config = dict(
    d_model=768,
    n_kv_head=12,
    rope_base=10000.0,
    rope_fraction=1.0,
    qk_norm=False,
    tie_embeddings=True,
    init_std_o=0.00848,
    init_std_down=0.00424,
    lr=0.0133,
    train_tokens=903400000,
)
Each number is 128 + 24 x the weight over the matrix's rms, rounded and kept within 0 to 255. Layers, rows and columns count from 0. Numbers have three digits each.

# layer 7 attention output, 768x768, rms 0.0985, rows 748-767, columns 720-767
132143147094138150131102116139152091128108113146157100167115135144111142085109105167128106140143185153136134126151123129106111076135090131101085
135140126146169162107163145086172149100164144166106105104128140143165079114111141128137121145130132107133120137134108147157156128134112089138116
112148114108137127168081082132119158138130151141124109136126158128140123135122141125164119088154133119146146172103152137129120122169146140126112
150155117148136152149114116138122116132125141160107110153145129179085137131131142099106137171112129146125109128138158113141086082134111188148155
128109147117125120143113172107126155160120105113102111111097145111118106137102128108165121106122126145141099116118135129142087128154059109128099
132132123116146137151093139097136144170119127136162178124129112137136129166170164118134131116179102117141109135170098117136142121090137143099099
086112129110152143166111152160146118139119122174146108080099118149147123106134096132182099118121120103143091164075096110140147141115100118107143
150148148115141130125158178140121131108162117139149128092135164163121137123172128132132072148134152114133140163144090148138155133141103143149115
155149116120150163163148125138102157100121134138111136111099138118162123123143118096118136095122120100066116116095119086116139151163140150142121
147149107120131146082116085113103155098119110138094114152139123116125138077167133125125172128063117134174156126121120123135148162130117090129125
142127136179150153135183112115105099124141145127192120123125137115154113134095133105117138118129117131159105171093175143131126116148123164138114
183136143115185109099130109091138126151116126113094135128149092110138120120141081153095110149123099082146150136187154129143161166150136114144135
140142166101106127104120104110111134112132112116144113126098144120158149086112079172078166124122104153109119169180101142124122120098142089120166
109115104128088117142112139147131134155125125133119114099124117113141112156126128122111084120156133155153121113126121151085099123099069132181084
145170139152109141149117095164132084164117088115104142088122100144151118120135144078112166133151104104160155104078133142147173148125164129131171
108120120171125118122145134139060151152124111112161161141063107123086111150111158102166110155109162135125123124137146122143131155168141131119120
092120090124135117093133174164153102142159125101112171127153156152109136093129140104106117125152101133126115138081174147139142124145127134152097
167187115093113123127169161168101111151131132139145084147126143073108142100136161095134129117132112134112132131094084134112136141118123145118127
120117138134098145121099113160088135118122135142114122111150141142135157125136136135131099119115168159135120152118140134119111137148136154104139
099132135176140138153123144110149153164111100120120100107118100125138120119120160096118124100130097161071106124124090122117162112138111161133145